Weights of a small transformer language model: 186M tokens.
Each number is 128 + 32 x the weight over its row's rms, rounded and kept within 0 to 255. Layers, rows and columns count from 0. Numbers have three digits each. The size before them is the row's rms in percent of the matrix's.

# layer 6 attention query, 256x256, rms 0.0533, rows 205-227, columns 0-127
080:102122109133188145080107103145120111165061124052130079068130129131124179127118127047123120102178117084131154053101110137120141155179147095120123132094099149119144086129141117116067149101117128104127102157140131122191099140097080084103076145085104140152138092170189038077094144163156117083154143156149140062146152140165153088164076042198120114199191152152078121101127091145082142128138
093:116076180095154168122138138072142141158128088221050110133151109111113121110110112182111152095120111115145154118166192114173131112113163095178101135105150121088139217142142130191146130101082128117133138126094136139083141168177128122105092151157111126113128142085143201176178092158109167164142099126140095103093129108211104178122137115086119187104099056047135136132094125096169150094126
095:095147192175124143138100181142144115081144145105123204167178195113117103148141197138165134157140178149136099137122119175092188109117156147171182097164117120157170132121085065099139155188141151104127122095117174103157115110166164160063101084169173165143029078100196170174119179080133081102129135109090123144116124126153168118104158134113133117127105125073212112147142138100059162103129
119:137138056096065090148174141087083119135142164089154131122104173095120103087126141089199076056136204150133166079083167128119111159072151130122159123143098071158109074126103068114139123140104119167171160127116108131203099146106101076109163147161120148130132086170124085081097076169115141146154110114097154096076104122115136134111168130100105122058155141085154121115156159175120116196066
111:190121095157170139180123122123096140129079148119086178081062112142132182123142122094150123108060086103141145104109121105135107111096130104095104149122141194166142095149136128081169081132085109127111189171158126165099156151133122118122146116144138098108162158113108138089103159154173119170109113113131073128132110159086118117163141170177124169096075047111073162119113106129157093138145
134:127144147146121145088113106137054201114102122081143150161067127118106143150115153112117121112045103156175139125192139135134128170173116116107150091145140169115128102135206108139151113113116053132144099173146198146122107171133155061144137113111163135116105096111133166139126150115185132193188107137128106146105091139127137130154148139139092112085153092120094182096146158108138122141155
105:118135087183147184168069107135136105107104103121173117150123076133154136108161146141093075189110098109169055144076078144124149088159121119128131163150110097148111159113121193071130093140124154082109118152110123090112167093142092192130140113121161146116134149110136099101088109132137126117122076139069095125136178097075112115203083145118148131169129123156110111132163068129111108081163
147:110074072137128118107159119148113143130106094166164123098141200119155119153119141180099139140131115145139137110071138107120087205180105150148151164127162101092068137153113140128124166135147115160110149103102130083085142118075191060105188099154050140127112143123102128119121124138119183132084094194073113168115181143083137092128106153129058139109121060110122133152116154083088130122138
135:038094158138155150159130121100148144139143142116164125085117091124100133168211154139111181134108189114142102126150108154108152104103185157158106153121049126094095134103120099080130080128078190150149146157092155154188109135129104151146142124074110074181122160182127013189159157194113120137087128098145149118129139113112191173107100096122109144155168153103156120144173060133139103185108
149:125173104137131141112153098119108148144148111083170155179160135177139109131176114145160109119154069146155125118112156093139102137134105158109145145177160158172136104074150138141118099150123085060133107130067113144160119173152077128159145141089130188078120137173160087111159150134122096114141108131111189157100141111138084078097132111089112094138169129157133146123078138103128116114121
144:108104120160179132115123128119094143139144170021164070116201102102111083127154073110163142139139124152159097115150060119110126096158162125170141110137147095165120117089138123114110103145181132093084138078118087114037118108143110136135135140086163139180123084105129135088150137115154098123159193102120181111143129154182144119139104137115121155164090116076159150150107115149112083139075
161:105205145143134144147094111071100059130122161148113117149255195134157136126114116131148121183142085203175110161183174150172137117101142175129134156159162124091097183094172131103125126124190064108132135144105065151144164115184138034099200133133129124156130107152134126110149120146123166093093139172137187115142148126124137094120111123125095123117119132150110092113101157124072123136136
159:167174108113168082082053122094147175101101113140083121140010134118184135072112109126078137094156186110190132146125102129112139092113108115126109108142165114132115091100113069176137206115156157107110128173205067192128146120145122120154135120127104191096177076095166133162096137113123127139194193089166092127103142121114151128148133164082156138160115156057102113142142169124152157152143
153:041088155158102129082160138174166054077076134092089131124188136158150123105135113143106123166107203147114141112133146142124086125126155104124169100108109112142108078148117122100115067143152125138125109171109082105151140118066127148136124093154151103042153130099147117159076093110124126111125151096120123148130148123158069088155119108153127128153067147137142117068102103118113180170162
162:124169109124120178066110143118123143134121168201109104064167125139089131176110120111118203121062160110075151132172117160084141138044174147044129113109071094147128137131122162124091146155161128145106135196146136133066084065105120116124148111096071152129131164120135086133166114145117118129148115104140148142142119106120189140087144137148114094116128149099129128134071130118158114166121
159:143002097102104103105121152160109113117125160123172097113133124151151135123121116177162153131103126111198137116138113114164135139154101139115165137076103116126114136130146166154145180074180132156119110106119078081185139115099093126135149150195125110080111096182154186124060205131142109148088186197129156126113112080086179136159097122092148098160158099156123159104183137145134172155122
160:131110117151124165132106132148115069152153090129131160220220088107120129130125116124144123108105098093087122148129120103128097162167112123043177118142162093142144139193141160153119120128158112145081174131075121140163095153122137143157105094058111168066121150135198171112085111183137140090119142158097150119110133099149087091132139129085099173140133179166136142072122113138136142115141
156:117063133115082159115140089086094126109206196091148101140173127153134128097117128142131137163089119124182111136155201163081113120127124120161129075183155133111107079162141095103101153106126150123130112133168180116138104111119206131120080158133109152126118171107119105139125100111083114121111099144116063138099144152122134116106141097130167123104109124160138192116122174102160098157091
160:105121104116074152157090129128169065164159155159142148119099103174151117126135107154125145103112139132122174146090131107089090110105146123145126098159157147160152107102102149161153115118128148148158131139060139122142127104134250077170170144151131159098134162173129059112099102165145136132152099145114101146145112117166096164099135164130123101122127128105141143140153084116097089122129
085:124154124157129137114144116114138134068147078135121199108116112117148110138155102129148183106146171107168148113144090182095144106118129135154113110098110075126129100105140152158127211141130047115128124121072101089145102104138091103191110121158171160149114137090134152147128127059158120123095153087152091122148102090095129170136157192180122172167160130076158104153137155171116096118190
101:090116170109140144113131147121129106159120089165105181121120139105146118126111150187077104127106158117106128078147117059114162121103131127184119129107158114143111151121136132137097148101159058119114166151103143130115105104083158166081149098166166135144107116107141134140201120110150143142170130110143097147142128107123171068153103105079106095125106134183087084192176175153177119155121
099:168128082146084096121129033150128135116114119115127169097153073146068148142153110158061119100096134098152122140153122161159131114124080054123122118126123085082160182085158134151109152173143087183196137121100163129155114110091127132118135088152155141136118112123141120120115150077110070072150199127161093143169095128149175139144103133191134134139105142139130125161153161171128134161124
098:126128139105123056142113170138148113182092103126162144115098155130111051100146122149119114135161117103097096072136123186128113121157124120106148160131160094148082085087158141147174117070098126083085165075072138147135104105061167107095148093127196133110118155094107128119169142079189129116211126102182096125137153160085160126114115102121130119089121087150137071150184143161108115140093
# layer 6 attention key, 256x256, rms 0.056, rows 205-226, columns 0-127
072:161136173120088090174161119108099113138143200087154162138143102167141076122171083137134154109120123165072093138111125169127096186179114187107080143094079069087170119097135129180108141108098106159109119123083114176125098152121109144097151191131157163089116140104151140163104141109100154083116108104121078112101051104134152168082128070101039120119128099085154162171112183073098130111031
096:140132115119115139172100112130130081154155098112126085198149118159131108104153117115094178062164116119179195091130133095118016126117094130075079163102155097107081120093143105154167145146121145138131128162136150107101157136116148138128094216098144064124123088137126106121084189138154158083146136176166136135064132146050153165167151104128136138152149155078115093090081170174108127099091
079:091134170125143138110057162173160140138139104182141076157143162079106118136180139119129140099115158134138140129179085142111121103092091108108140090146102148131166123188118111155154159207125142187126146132125115119130159090152122130175161112114086129146129121096082164123145120127137112142159186131201113170093092162098102135215113224112124150090162116130237167125136092147132144059170
104:139185117107108129126113154178145162055167128141156127105121095093155192147125112072112150193117149141094100145137150114111141126108094133183154150146123078148145136185176053178127081112163106118131112151117184122150140103130106160181126126174147113125127009120143115144099186149151121138064141121102072193110121046161122199101199142131156118159146158166133111081149155193144126122105
107:129151115133102138137086173125159151142083128119149087147133162166132086112100131134157104081107142125181097073138100115126116157093172105045099143101127161128152083118135087137100139131164171152112166134109148114078113174167133129144119125146127089123129159154127135135166100151088209137134167102108154152106167047097116131089086083096066109132032113128099132038134143141142098168066
109:146203160131145136114186114170137130110150099151099125168125160075177155180128109121076180203118151112072112120155120150114110130122093134092117120161137155133148141161154120175157114118147131116154125114148136132165154071176127141144148144141141106095128043176123102153074176159200092193101125106107130182107124194159098169101200175195154166112223083150168121168147134115169121105179
129:160138130148112126107161066141125147093091109098122140130148157128135186172176105122102129156097170127108132126148073124111100104220078058062130084131118051092094143172141074084087122146103124100166171170129137113157113144128102102080096151178148060114132120083139109112126095163068162162166174126098143161107110129105072166116138165166097149107085078114140162109189100134112113136139
131:124172192154088159056154124097118121067141110094083091118117159142157147143156151114053140125119140097147150142102094155093047177109117116152092182108110090109134149164160145155118171130145131163117126071138175126092147115148154133123135119104169124152154093183074176125106076121139116102129109164038151090088140106053091145130117107162116104128076046111142076127140157128095118095099
143:070119105151088158124190173074094156102152122117155136129139170086071069109207129129126154111098054075127083145083161123078090130146164119107056125112092138125064157163128118111135111140162133152066134164101146135117182133050157138137198142133123107102140146121096122103123110127136114127106065119101130112117167103089134120127128075098194108143145138114123095215054040146082129096134
143:112126172111141141078176196149099105107144160131103121111138088173190144135209132094116129130111155165154070117119118150082082071106120094094123145144133186140155132121096157157103109173051096142159109170161115121139169109151104125166118116098067163131084160124156133103098160143057115177122153103067117110071096114164115052096166111153067164116132093182130156128185137101160108084084
140:111119179156115096136180217127120209150151149076136101086125131156121082166145093129158090136102140134148081116114095053205089053171081139134141076174145117169113136131107161173117109178088098136079160150118140135134136078140137105127123115145140154149074078161164137129121102140067094168108101095159115137141086134094127134119099176099082146137163125097104127132135134162143049140157
154:149122137065104146118150113094132099112167102126159141144116115132156081100112107103119185192073157090128105141132115182116219120100086104107190155117135114107139107117148137062119146123123133139106123137152095156119173108150113075113113090064158129154122187127156135112110136133159148096124097138080161147098070154113129046168239085125130148078131121145097095168121138170114137140107
149:139149108141153139114129146088074104135133120097134127109126122134167141147119115097168160155090155097116158129166151113121203124154102098118140101140085114155076138091040100149065112127171112114141124108125134140116095153127079091154172127121136119129131148162103130158200122061130212133098186109137073145117092108165121085147141118163128139176119119091107150088141158108101143132129
150:075109137088136134102110122084161102028135182159139119137092170197131098135157093173144126130091088107127148173177147147168162103081193147133164098125066107143090114164063110180104088127106129106150104127134096104112150082098160095128142089192146157161116141115166163133138137087137099138071107090135187181113106161191125128130132116100124148169051163140124085047127139109112162123140
155:163129101129120145135050119140119114131124164140176179099091138094123093169059080154124082097141091170116165110096107157144167124140148174094123130103135107126132150131107107183196119192122204103086163199141116083139076110147138116197167145180153123081132160118096132084112131132126122146149143129171170191140126111168158055104109205148102133132125084154166152115128122099137091139170
150:142121145142051171162137107122138154187131134096146108137111158127146171182149118111171137140108137080125186178098121125152085118153117127104155142121121166110052126113194095181132110115170174091123180138080076133122196111170130127104125135186098147151120122152155166170129105144165088126153142153147145165141174164115089079140116108110200119128143101168093117116133156105128162152097
149:155117121111090147127067125116106130199127138098122190136143095121161182221132101136177140141141135149136114128081151097173099121126099145135210131121154077096149097116107146148116116142140093141126111181120123122081137110187126109112100106119142131191121060134148159069112124140160131135144142086085123110112104093136176072159137208092098166128196143115100152113136153113165122079063
148:134154167096112123098127058089130113135172143119087104091130169106197096137149120164109151121117131108129128153128094157109126169214180068171071156192117079107156094191195088203084127138147059141125155174095130141140138104131156121109174124099086121111115148109126161159129120116120132081119126095124089108035116085126144145104147128135166106077133129105194081106130099133177113131140
151:170159089112106103115123039172145140095129121154130124122154104198111164105157106144111182110110160125115153101154117127033099086123098095097147107120122109161101128160182177128152106112139065111194121144124152101105034159109104098123153075109133115145107179163136128120167127133109144144164131114129118166112115107153108137095151132093148124143087110155119143116126176117043116159147
100:155124123094137132167120171103116200114138103087135122104123134146124175148159150109106092086119125174143057113161088174138117098135163144109103137157128152084160128108111172140151070114092147179169146148137146134157114079147110135086086088135125106137139086117085051108184060169082129207128140127095095106210203119124150191155079121125111087123148105172154112106072114116116140160099
095:132128136162113119124116156032094110153152142113186087131150165097135144053081114141102129152083125145148094163195117170137115111187083129096052100095142139121127088116127117116141153140133183101126181119155150131163127123155143151116093132085192124136123148129127160084107165139124136120124108065090120155111107154201099148132150129177174133088156074115105135133166141170114112087136
080:110099168175148083132121155072048128132150108149168160151154134188112188111098132099117201155139075125090139103107165121166116159100130063136133115120131075108085079149150164051133115063182158156117160116132154145126182106140131067108111146069112133114108153165111137106114183115105105183071123104125150233143117076161097131120171160157135147091155112132120096116158138115118146136124
# layer 6 attention value, 256x256, rms 0.0677, rows 192-223, columns 0-127
107:255124139150130119127134125130127110095132128109121127057081135123134130174170136147111108126120188059100138057065157093118141119166178071139156111102123133058148132090084152134165097113194125155169140123086131117231135104114170181133116132137059109099138206106168144143153097106152125108096171174139172151115090114144145174175114092132131112180104072140181185123145163147129112101161
105:093131139102129108094140098158127146176148154130096123089138158127135146115116139123146130178100143184102071218083115150120107110134150131122145163119130095102085155111160081118120085085106100151110074146138101130163057152140152165143151109100145116093147175115111169155105116147131117165098225132174121183177134138143137131203130130058102140146134146161088114154144149087109133143140
102:170103113122141129105117111086135102112082088112158098074138181107109113114132013137087131117106067146110121136114137155067136143141084114187125104106144091096134138079097151075127098130095115119176146150071103162114126157108173102141135112169095104062093123094130142149112127153120127055139112160168138120115176128131110113138103135125112122181111139070148131156085095083132169165104
113:184117123124171148178134130092103087092129143202139154155150130114119168177180143116168099112146158116083111112149118078130120182158120174120122072116066095099136136124109161125107148115109155063087143133085127178079121209128121109139119129185110129097091112134071085110112162176129086221143093155137130097115121126111149157022148122121122145165121143116114172107111168116152162113165
110:102089116102125154097078064089150130113097122210196070119125175135115114151128117146141120170121130089128121080113133096102153080162119113152081115172154155124136168126132144110114158160103091149139086145154099241078137109110153126156140159081144176157122149114100077097124160112192142146139077106099070193130119132093104144090152174058142113136131143136142193088135149091123100067142
112:109115119147118147170126100110112115092119159102128128181165152188118129136172108110185124170123156160101112073090108123149102125120074203102104112088123075110094167107107138148156088193130148092086102166087195145173134128116149139162145157156142176099124153068146091092112151136166162137142113135152134106115151106116149163166201105132152087156106157104138145150158113088155096135099
102:116206181204175144148168118050147090120087179087106101154056086088129116136129159159113079114142117127121154163168067134120113132113131167191139132120188143120121159130136157092162139154143148173141120121096105155120083096103093153162130080118173106226155169206131104103107127099117157151203115080149047139139136131108140159128138149139116115109117113124121130085099177096140144113120
101:161067105139053187126202154166137105095109095151088176086071136149125112153158109175145173101129120152188144107112128107120154087111096132133127148138116157107124144139114170090134164091153117074126075143099157119081171103085131103099155086176064160107081097126128072124139133118116148140099165087167166104113143080122162112144139156130119166105107096174128174081100078044129076141132
116:183136114130148062083097098178116149135141129122143096109080138111083131156164148146127135095134110092167147092145128115127108090113089155160111085170115082089064122135111127122097150176087077046142124156097139120171059100117114078072156098146154103109082095193080096130138109103118147162140132113115193105107151114129091123119065117138146136181151112128147088142220096107093113086113
111:091144125164127194096140130074076092110145120073153144141137103110114139136166064131086141110117110060166066104127103103146111082127090076106145106180166139205147136116146109118125167099140108104155112119088125151183091134171153131106156131162143151058172135112166146097146119112158180148168111188102151085086123077146166176192107094129134099161147124115097136128143196119143101096192
109:145155145149156085064139077123166063092166167124102126186109119191143147182088103165093115096123130116082128135124162158184132111136112104108125089146090166209158166135134148148115133133166134124141148117121134114061094158081094101139116094140150131091150142119174162080128085160128141118149118092144109149099130109101219095178147145118159123123086138128123161143151192093162098111073
113:113099135064188080096140140120130144155173096152128146096144083082159137151052170109089135086152070128118117104117106126141111100096115117050144147119151116072102099156146122088170097183198135080111115120094130129092147114092178152112087061098151133155188143054121176160141133151132109139084136091136147096155141099124136132117083156148121186090125099044144079104136136102164102135136
110:140119130138204143119178183185111101128110115099092102144075120159153147158168128116162086140112127133150074129113103128181133145087094140126127100143101079160147140120185149129120117086141103140131101094144153107057198075117110095166114093213168082130144151104116186115151136151124143121161165133138135110208101124163208153109098103123091155087137099131133071103139126104104151111158
116:069144119113114097084101125128091159138171129128164133157175162141116161121132091096143076164137161151178092122126184126092092195078153146134154167171079116133148119141125150133180176191118123126085130167086170160150126101133160104187117141123092086128138130191127130147108106117128137096098139166110099156148157157112075144100111109105138092131156109124137112080147102128114091125092
111:125138116142119162072089138120112188108074140171068181155147116147154172137118167091110078124140127169119137106143132113156125093142155152138165175154113146113102160087133114139083194176156109149091137104116083152110148139137066101063126098098129104093108133144110104144081134165106122154103123101137130095151101147099146158138108157119133104168175123131111114101118118062110154145139
103:115175143156140163086087135160163113115140083081105182163068144179131078152144112082132144103122122096136163096125157127145126111178113144194130120133149105120096154179100096154187133133099129126124145077159097193163129178141191068151129210166082161112003193130122092071133141082101149132091112115145035076133126121079145110114119129082122190151141119148128198113104157142113082124132
111:128099144090100037095136149167104114116103119135178145064127091118120113137160112127175165112169116185066150070132101139134190154118147160079124127071147099060131148117177074159120082146112114193132158145123088191120135138192106119124124149156117174132180129136170235102178177112117144133093146135097153095141125159190105177096102104144136115140089126177119086071134124114118116088172
109:156079126150121096134144111163099161093142074096115141133199149170140111119131125149198137164147146099076112147196156127115154185139146100073145139163142107098144100077167140109142125119098136160084170101160163145114145162090084058108097144191152160184175122166119195097123136142087156136117209198125117216135151082136111055097132137117124111091095139134176133121135106134121210141096
110:110099123102133091142118148157165093207143106147156119143058139164158120124141168154137166188132092193058130161147170170156090136146068172118086093095134112121141135161144068129138101129081127142073156140125132094182173142093065089126138123092122065211193112255100118172103111100074198145141131115128114120149177155126085168217122151126122142138104147115151140141126085089111125094149
117:109118125143174174137125124196042130175147108090129084092104122068113154200122093133093169082131117108136076129126158133105138111133132170143137183136144160085126048145189147069124171080097122110156107134145130106123146161100129099081103118194130149210142180122137084130182102127110131122114165142131151102091111132207121135112131071112126093165160057140184145095140085102110103124088
108:100165142070145174147115142121119165110120189151090093085154109167127174151145134181106135132168102032122117112195136142108052182041142148137154076155077107115099127121124108135200090066104157109113092090108113140114099124083055062105117104121105158130118114103135146134114115151119135062139139141137121139136114140112155128177074087075129196083111061123125133136153116133137063157116
116:116066114161175128157132117151118161161144139093182131102083106137101087139105094114119118072080086065123076135154127142037097120159101068144158127164135126122086200175095117157114181081122145158122133133114142104104140139141122121142138143143174182103164141109118045125064115121146149201056150108154161062134093125141105128182124122110106155134105115071139197118208103129129152104113
112:098157130141118060184149152105148175145116183129118115096118147118117129088126173133161127087129156106161170092099135151133111199092097107045152168175110134131128149162148133152127179079051143070138134127141156096142115154142099074118124149121108129153136137139131109165196102094147140105077124105147076146149135094115134127137157170115109155109157125148136081127242116130096128084129
106:176128121142124127075129115139167097123147167137136165103147125112130143123130150090132126165126054128183140115081170141092119163091082086166141105123146082115144120079087198183110089148159116245177093091093114134102115154154123088120131164103097128164093121090099140160110126094109132180135157095164107081086123174094122148143138081133096103151084131139112140121152142117120133061125
113:165118137144086112138149105115129088148049134141161159130116146168172125108128176165094126143135048210127189165127141110137099103172136142133088095197147053115105120109151091143128140143120177148151146110108156132130105091101144147168182083109200110111123180132115116129121106188108132128094121113107078068104154116136080145160157147141114151107123098171151112091125145121117084130117
110:172113158119178073130048147146137203132123140122122135137136136143169120172100106090136149138086108101085102156167109100068126083102084120131129142022175124125119093137109174128119158116177093174117143128110164130104175093118062142111129094096143079168134130085104148148156125118131114150101146105165147130126163129154168130149134175183155179149105114135135166124158062163117163145092
106:138143084134086137150135132151174072113100063118181126179128136122130150203099136116104144126135075177118111113123089145091176094137134108184142153108144123107148187166103154113077080131152098135160169106088205118107081129189144156160117113170158134113147106159109103153129112179149146120127099129115111128083130117126179092074089119156098116132130116204158190161136157068129105136103
109:126096131132155127114170121149132197133156151091072126116179137095101153150065137129103163119152167103070069130123104093138152162110168089118101094101123113152144180150156081079118207099130118116150125096171099120097127167101107158131189058161076107143096173147159178125146122104190112148154139094143139141147145096114081087125085099075136205146084166148155140100068108170091050123116
124:143149127152150114077117129105174149144078143125144153111079156127136163132150101082135141187075128206125102177157127173143124100113121093146083104111129115199137114097134172123182052170079204180171095095084103163182150175144102150071105153088184169116179112206137137158172125084117105138153151159090111130151168120121169136155162121174140128187134106172143096066103130135155097101109
105:129162120163169145129107096147096162097095180106105107177107109132128115133150119133100175113073144120144111164136113179169117087155105107032155138146168170135090134109122128091131125152115154135092141091114175146119133098113143117196141161143078046094141115130173198167149160152137150119115160172118151129104109121162150117077158124154153145104067123086084180113104098100094201179107
103:149129126085135155113136127147134140137159102159136128105164182132145119123153136186124116144175118103086096121109092142159141116135106117134099088142158130172128145099130118173170157123118169146175132141155109102116145133113143077049104142149080162135147167132069123135134122091149165165070143034147132105157116130089101217076162135199075095124122128104073124149157078139170153197121
115:140146150131077051086114145086210117049162143103131131137096101177099122122106148092177116168166091106207144132106126094078109146146104099132159102140111187148131176103133096101122120116049113158144170107101154163070093166111117161076124138122082125171126159145073158147101168158110122138066087112151108147147120184148195108097100110152142157099114145071132173138110142089091167165078
# layer 6 attention output (transposed), 256x256, rms 0.0612, rows 192-223, columns 0-127
104:113092172189129140098163095106142139133142116208134127145125130159099091119069142132068097129131174153143155115175138124113094121142093115116150125086158094148138138129159112123100168080067124120056029144162097137126092213142131138174127170126173126127151067112142081168118072124150159176133125081084154137138159156126177139108101125170124158061100121095121064100141132154123147142091
106:099184137141173104153131111129147155127151073103167102155131158119125162108147091143099147106124116135188130069171152142121154140093136158163135118118114159169078058164112104130110094128131120070150135183129119100136169112139074100148105137103090163129080061129090138152167144168106156109121119068150193132084100144080131158156127150192216153145190125083096064107157150138104139089114
099:158125161127149181159168145169103112150097092134137164137125112121149161117114209179142045172227124103111132129155142137160104072161150085119148154122108157169106173149153129165101139094103159136087165053188116071168125148144093165127159129131190093148146126132126112153150104063108115203128160087129083101116116147096126091190178100129171129089163124126164097163160116123157118103128
111:069161169152039122124111077166152139162071130083143107156101151125162135131104101109062140144144114103176151093098134140078139095144129116138189132116134075115104210135136142148181151098114120123093162119110115118098133060145105133097147081130127109095147150123114144133107079088147077123100147174146176143180144189171126136186150071160111100063115121125156150139187115136159115179112
109:090128072199154103074083128122088079138197159105138175175128108074174134115139201112111150147152108107118071138127141101120087160137082135123097174132098113177137103148111113116131148144161217145112157130129160103090157130170186095081157165132133133094118055107096108093120126062084120119114139185136133132123139136144142112201105134104078064120138058123164111167196114181106053121152
109:104109142143075088135101181137130098111154122153120177145103078072140135121141102115116176090126132126130136135095135121160188127082103083163088175143202135141115177184097148152147136130119139115163103133190064136143091048194095094089141123126103156102171116143152082193136061105077110104106152131102116178116141112134137147199094084142133133114133108136152156112088113122114154161147
101:108118082136129106082114145116082123138080091147172140130157155102109159109106153108129168120145119152072072178058094119169159141185106091123182131116145126105137107157100103162099126138177133099113149135131114098105131176161116137153119109132083100068082142155131157112124154115160127135131056183136084084135093124150085106112142138121135145159075185162132159153162092113147124133079
097:081143175135133142142144084142135126200131142127195122126130106125128161089138125130128089096081046133129156159147083153050078131140111079159139166074110109156080096099128160153080149108112161156141139133128097124163112142149144148128150139122167041126219093095115159123140120116128078149126177141153117143176112148133159115080124076126179146116029146151109089174119141162137142131134
113:138110195158105100141154115169114117072157131121083176115149138145181176122191106092091124114147142173155088106147138120179154099134091137090128123146087139135147136126144141105177153137142243173104114117178050170084161121139149183158148095125137181172177119117130132104081110108125118103087145176169101124152154106225117111161145087132130097172077125135118135130172162116164144101143
111:129121122097083058159162123184117137179159162116049144126108123176189168131139146123117148201141108134158151112144155197149160175103140161104142118115131063087093146130139113134119092119108115099088159139127139133147140181075170095154164131110072129183158147147131128124162113114125062161108090122150105162077142124062164076108186150160136129059176099161163159134131103126117195165167
109:100089178106086124095128143165130179142096144125130143055085141127099187151160130184119121131111132180089151120204113129128142108135163092104168156114166145094112086093103092116139145139131064088110131088131163098154191140207119095098121119109115155105072073090158139101212162127092130124129134097055123133167121122054076163126151170074131060124166114137104118161118053154106102183156
108:130131115119128121136126141082127128150114133133106119137119144202086122102145121187136142145146112141141176163123121189119149112111156176166065177140069159102150119156146118121088107124088081100210090067081168108149146123123133152147080190130120111075077130112169151116090158163114131063167156136072086125056142131090106096097102142103135141154203176165100114142128155154098157037104
107:122157177099161134163171105159138206138204178102172159157122160156106130096078054139125178145141125150113171144073169166118131125099222133146157210135116084159105174131144094136090142192129129099142150142119123151138063171126117147155212156123106190118160141145171154093106138092102121151175089159120149068110149130144136093135120119116137206127108145160137148143087184164125103115085
110:134163139085113127169164097106142111143138135097140123093092137151143087107102104116150110102069115125199155143108173135116104082127138150076094124084223115138111087113107066088147142128133143185171118103138087138066090185126092194050180108167099128124100150102132091137105132125139188162143145113151144107154080111136125042175206134119153129131108153156111146139113202110143081117140
105:115101106093141010103120185091117122192146095099102084128125134127120117126154086122192140197127153098154151143162169188130111068152114081120110108123148172147153128147148085069209117117104092132186123140130129123114083148114144154156120098108132150167147133147087172093124132176059136107118125151096083127141139111110086044086181123168169124118115034096136147159142085176142122158099
102:108082115129066121121096155126088134195130151123145106133156156083101137136164143117118190156121113188097125102108166137144069126075088159145160117122192056128160141112153137118112159092179124153155169106105127154086161162165094168148137116155097159112182077065143149125131180156165081106113059120123149142134137145191158158180219074117150147070089096118188140139155127171093135140189
108:128132153152156139150119143124133175094092072122132151167156139167133077128128091073091120067132113045140139132094112132145123122134158109134137077160155100145092146111136127143151104119135089161163114123063116116154142099084177143085084103164183076137158139107131136171148120125131124108153101128150064151105121138072112100144168138140080129068113192134048115178191202116141130159069
104:139173128152136166158163109135109144128143164162103141160080101167087159121118071161123118068079203131120198077111157120100136144167108113199146068077120144178098177129110087114114078189146100138132110149079109118137142148118178172080131072119099116102099143166179114078156149145173117089092075103147124096183098151159165132175102128142122100092114112111067103166111159129105185146136
104:196147113125142150089108155138142122115153141169149136129095136099060127159112080139173159140048095120151100123121082084132137080092115145092118112155107164128092110080123111079153094137189063103116099117133082106105107100126099187179113101124081144097074111121168159142173172090127159114166120168138036136097093114109125147099101141190146128146151138146047129143129148145098084144151
113:135111127149082145134156097129172157123128138185168139086172105162109130017110173150171083166128128111171151100080146124116137168134134111102054123158118089137091125128158154150162116155102144108121155185119132115156096102137177133135123067165110072174219089164114142113105154118135117124123114120105171120144144134096138122151112111204126217039091143087119145156075125108114177100129
103:122110169111167094107187086124196144120159107120117132096083122156130183149070122094156134173149114173179112125136115070109158141230084166172102107093139113159128109108107159110108140144088150141142163097129136107151112105162124123087137222142090109102176103125102140139156184164078158086134099089092153060122157123116136093173165159121049113135118174091095133159138177124171157094121
112:129146118144046068140108160140123119117159146166125143105095154063145190080124142158162150190166101149169106132092131172161163097135146119107104111137030148172116079125165126137156131191132215120170139095140106121141128169116131068133139150095142103154160085118073105175199151132100142104154137164123132122142134152150142079089087086188121200119133153171117065164125130161139173111169
107:107089199134113185200090130135093140138138116164107123126117079120119177151122137150143130092159108119133114180099098171106125147159113167117089077107104112148110165132138141126135087151102165176081128133117102141137118120130154094150150121107154088105076069107139090163106144165094146147144106169142167186048134123128142132102112114151117149193139113163109183119120095135171036122157
101:095089109138076141136091123129118110108152144162138093093120180133123104101123082138137157077140128143155127130175149156110069149151125154121120095121054144172101146120123148154109138172147166118167137185189125157129104125144128112134119158109136091072173093118060132197191121128140101118142133130139043143179108106157131158095117113167211122009099077136095146154078083134128111136106
108:123099135093108115128100106096126109082157086148081102084134131048058122084111131130123041119154148054101087096099132164119131139130164195117208138116074110123092124114112182104112123122111090093162091108117060135112138139128164123129111117120125087106189097106108148087088120090092118115172144129120099148115124162067140142083147157127155134125101120136138081190180147126133092163160
106:116169088101124107081184147152175123104169150111148152148123176122153126070159100146117126083122107182176113185146109214171093148184139162186077105172031139117172131169135149132118117146115154061106155167133121141151101153163119075133143121123166107126127112178139148102121111139116164125124133163131117210135129132098113132122150061145154123116130134097059125083108138113132131147153
103:102146139118115171134135133088116118170149122109120110153084146148162169117126101116112114133121128063111122102148165147139095094138110131128125157100157085138148175109209170128160094118141098123097105143124082155157099131127076161175133107076120125149144156177137173068154087122204065184114197119162039077135071143128162212140114105144145135102096112100150095128192114130125117090163
106:140172091181106119100100117133088141125113134088190120117123104156151151134151142156069082119093123101102164148099164130108112081135106127129136126161142121096079153128083196122163081074136146103122162174087121162127107130092100100154060129103161108140033160133062139097092130159027116097105115108120080181076154111182136196173142130096120073140126177081154078081135153154121199156110
115:096114118094142128109135169150124119107169125146147133115115124131092079110059137060096170128047089175073177098143104087164126148171171155135196162091167146020198132177171076132143150158168123088103141107167095075122155088149125156199152152148176110143139139116056113130163111107100109190157134149176165110035111127080135126100088137088091117125136138138141111144089124125094102165181
097:196161110128093171193103134148177151117063120122150146092151144146135084099148131116106098154179123148112161107167177079111158172095162119193121110131082103147153171150074122110150089026134164126141115117116122126135139099165127115103143083072116129162080129146158143040146146154138061108126096059127169138104128156126049095182117111156053133178130195124084131112114138146136117122198
107:084127134189085083202121092120108113097111106084146121118172084108129133098088144107126116092121203171176129096096149156131115081119100114178125114139153098132155115126134192150106114095144155110138111095143131118129134115101111134149167190169100118144106107117137125102136184109119130080152098157156158154117122112175125049082063149099169121078098143084134158166112130163127085114128
106:108160069128165175134092135121123154221174145179145136121124141133096179103142096161129172119128112061140156124137101103081127125145062128118106107115091105079113110149080164093172144152113159151126121093150084149111132163114092144147095100119183087135132125145196116066192141105120089073141151150120088086167153140094096159156171142118079076125122116148117167125150074145151062127200